Weights of a small transformer language model.
Size: 14 layers, 4 heads of 32 (1 for keys and values), MLP 960 GELU, 5.31M parameters.
Architecture: LayerNorm before each block, rotary positions.
Training: 169M tokens, 10322 steps.
Each number is 128 + 32 x the weight over its row's rms, rounded and kept within 0 to 255. Layers, rows and columns count from 0. Numbers have three digits each. The size before them is the row's rms in percent of the matrix's.

# layer 7 MLP down (transposed), 960x160, rms 0.113, rows 109-126, columns 0-79
100:127061112074100136132112129126141153129182145040056119135079161175135139141133117104087101099150078145108130183147119127135106168144108147112052136121111207133112134152136071134102145197091106126143110134167110079130118144118160161146149116
109:162161139185154171140148143140126098147088127074088126104100137086142105097140082160120110164124195057151126111132098093162127151112137119188178176205112142201147115125172106113115151143101111098108102122138192170124115120137106102086190100
107:158070082110120167128071116157149087175124141150161121109092091078123133136136138152119127080135119051098065150097107135093148113121073078112101146080148150152153117085113131103175142175165135070097126165132147091102127168155179087110153159
089:059111098187117077134124058163085120120106119150160088114103160088129134115138161118137078136146174192099101158139090175108193081172097144157094118119097112115174121151170175112135140058172120107093137116139093138112165124095144095196152149
109:079117166145168133148122138134107099108153132160109100082127095161136119122198106153191102118043148080124119078165132113126151109089093119155073118100145179096201105093123049123115140125144106111157125139147101115134124092155115166100125088
098:098077159101129154188141185100083154150122111094128109200171100083136107089112155092113148134125125151120116120130143171112112112153198104116104101109109122120117183117105081123094144102082201114154144138126121159102137155125130149140165123
100:110107099112179147105111129167124149198119110120098155140170100155112162121144127101091072065100102135144145112137116162135082116120159099154102145185048107156098106154143113158119080163180131129114136136110157152111148126152130112097053133
104:172085144119081137202174118087119092142106193121139159145048096156190113099101145124222155077137057123161144110107119146126151165134142077161090118143117070108126129167073163137156122172094111141112138115154181096145093108150149120096165139
093:184151162124139196125115082088110082139118168121139077138109144134183117147180119088069151119091104106111108117187106169107115172147118127116086180114084170089146175092078154098215103195109082138114140123115131087094129107140199049114164086
101:097117187157166115105113157168058092208108076131054152139094071035140147150118192216126156143113118124098162142116126117093086118153125196117123107159113145116119088138114103114116084205105168120156128123146148084119121097146096132092137176
104:145140139073178183129118139120165131108099096116161132133071075130088161155098088133171063108130110116107072136202125109039088114141132078112142198107084092104116143103111173135135135154138144127103175145103103109128114171096179133129149141
101:131116132174129171112117153147111135112110106086099071110139105153131147114120101158173161135136149135111095063147146115145120058119106131113118146115129156089129119156141099094185194143117091108109151131145179107146139138108158160139067108
100:130139218088166107096094062107091157065083151167171085063088154120109132100154107154145090076145149124095135139130126162114193154085135128101160159161131156139067167109129156154105118076101116190100134132130161106123115164103148122098140113
105:115173144100137188092110136111150076145088128089143118158109110123161187199139141114111092131127124121142169130076109134129159089086188102107106100132132108128120144135083115144067134163137143174105164137125087103175129091142141141121124158
102:118141091070144110165154161135124122120093104148062142162160138085117067147163055150189157106110078161149116162140109113115145133122070167087149079133188144119118181132104149156160094135123097186109160150143182110142178147133154138153157107
100:135140140107054166141138156086162081171087107143118102127046160173157161156172148102158121091121167114144144100135126107158109129132143128116104137088148102150108119140085069151163120170119177098125164115078127157104128148137126103140127084
095:124122172139099134147191193137110086154196147091120129103142122141138140125142096093143137110162166152117122151102131162106143151067187100138102146103051154126062134088084190095087150112105121140170164096123147115139173130121168084131087162
106:078134194149177185085170104140126115156164106144124128047058137157107114187117150137112102121136193104142177126188092092108148098141146185170148159085174214116117112129131151168110159146092100113179134138124112118164089112156117153172110136
# layer 7 MLP up, 960x160, rms 0.151, rows 110-126, columns 0-79
106:051129108149137187159144108163135178146115088114127060160142158145136091122151082137140080150175169147103147143052173178096104136152150131156109127102052135105090099114151145109120153163130194168104085123115164134159119164184047122108100105
106:163126186158162153146129140139100094149094124126118156141116188122129103154161102132096126143233180103197142133141156154144104101083087055126100118140128147118118172120165046101057153104101112119158146068179159136096147155104145140141142142
093:148151122110095088164141117144090112107132165214088123114138051141135137188087114132134139174162108097106117116076204118161089104100116120071114116140158141166103139049197137151086124138133109153133109131143141148115101085136150127114140151
109:117168116149159106123150155136084069134117147190088185121135075085147149072101064172126139105101143155089210111185105179117097096155123142124157164133149107122123139090191152128117114126127092115095094115179137170159176152150135169125133080
100:154067079147154159147138116101077168137103125121149104088155084076150102129170129140162117124162088151102147112133103138105097152124051067105139132156146106086152134151104141099146147145121084090106131174103115093171118127194176182175143148
103:106096173161143054169097140160216169128105069114143114161139119141107140149062151124092137100156171074132179151152094130128114117127119102118073134150161092106135154136154096136094077100085074143145083092141118142130124136137149153146111141
099:092139089145126130142153233115144152122148150137116092130116186106108151183141114168131092131099121087137095086226135177116099112145154189119180119122060120154116102124121125175177104038155165147090087087141123161128133075092125137127149121
103:089105172081060116141092167162133110160127138108222091107126076127201138155127186113124145124123116178117142161144113055093119082131090166169137128082213103130113115127123144156145119134106164128114136191144081133096095124157063092153190153
097:158134124127134161089089080187112121123088117180063130057134117135128134111087207140152134112176161137139197156093119148103185108126168105135175162126183129103092095139095133138101189142112147123155111156131028099132152102110153141088128147
108:038161108117182122142183145097120142075089165139080148170101162096148126166118143156103170117175098137122104132106133173205144125126132131160073067142101147144052140103149100122177179074141118094078172171125102103134081097129111105125118161
099:107129174114218122125132105142123159113144154152081131126151129138086149161117162147127071081151133206101136125143148083142072150142130071073134110142118101130176166091113130128147079165137122124134155158179125083179138125133140150118094091
099:103129142099126112132132129137164074107089115081161132096104140113083112085135138170118095103179201133055106168183128147110143145139110074118070107137111151146114112208067174058128146114146186151125155150177161125113165147147125134143109115
100:173138115121144149090080095199160120233082162142099098156035141189129057183121134139156110139128112119103129075167098166134096178065160110150111193156112113148139090077135113132108095148117127099157105100104138149155130129083125115166188121
096:119116122085098128115116150093134124151125136169144086131154165113077149185138093163145187120128099099114114167150128114150147066137146079132143141169142086113172132090164109121177173125108135131075115081069139094107141109155178121123146112
104:131146131134157081103116130118137127109129117142168178071093136047151142072139107114136173168138106188092133112113146097132185147135096122164119143130137138120156202095124130090127196081193137092131078162125099114092136127091200112115108080
098:154080176130126113101133140127141188120158100130135109149140154113163183147137176124142121158096142092048115123111108132119136119101131129159101163140076119162096105102149168092140112134161120177095139161101096105120133109195101165145147131
101:111087174136161158128104173145085136136133054124124140060107102115096135150158102121076097079120155135118095102120123163194114092161158122173094157113155170130173109166088138162086157120155030130146100124177105131173102101193144098156152161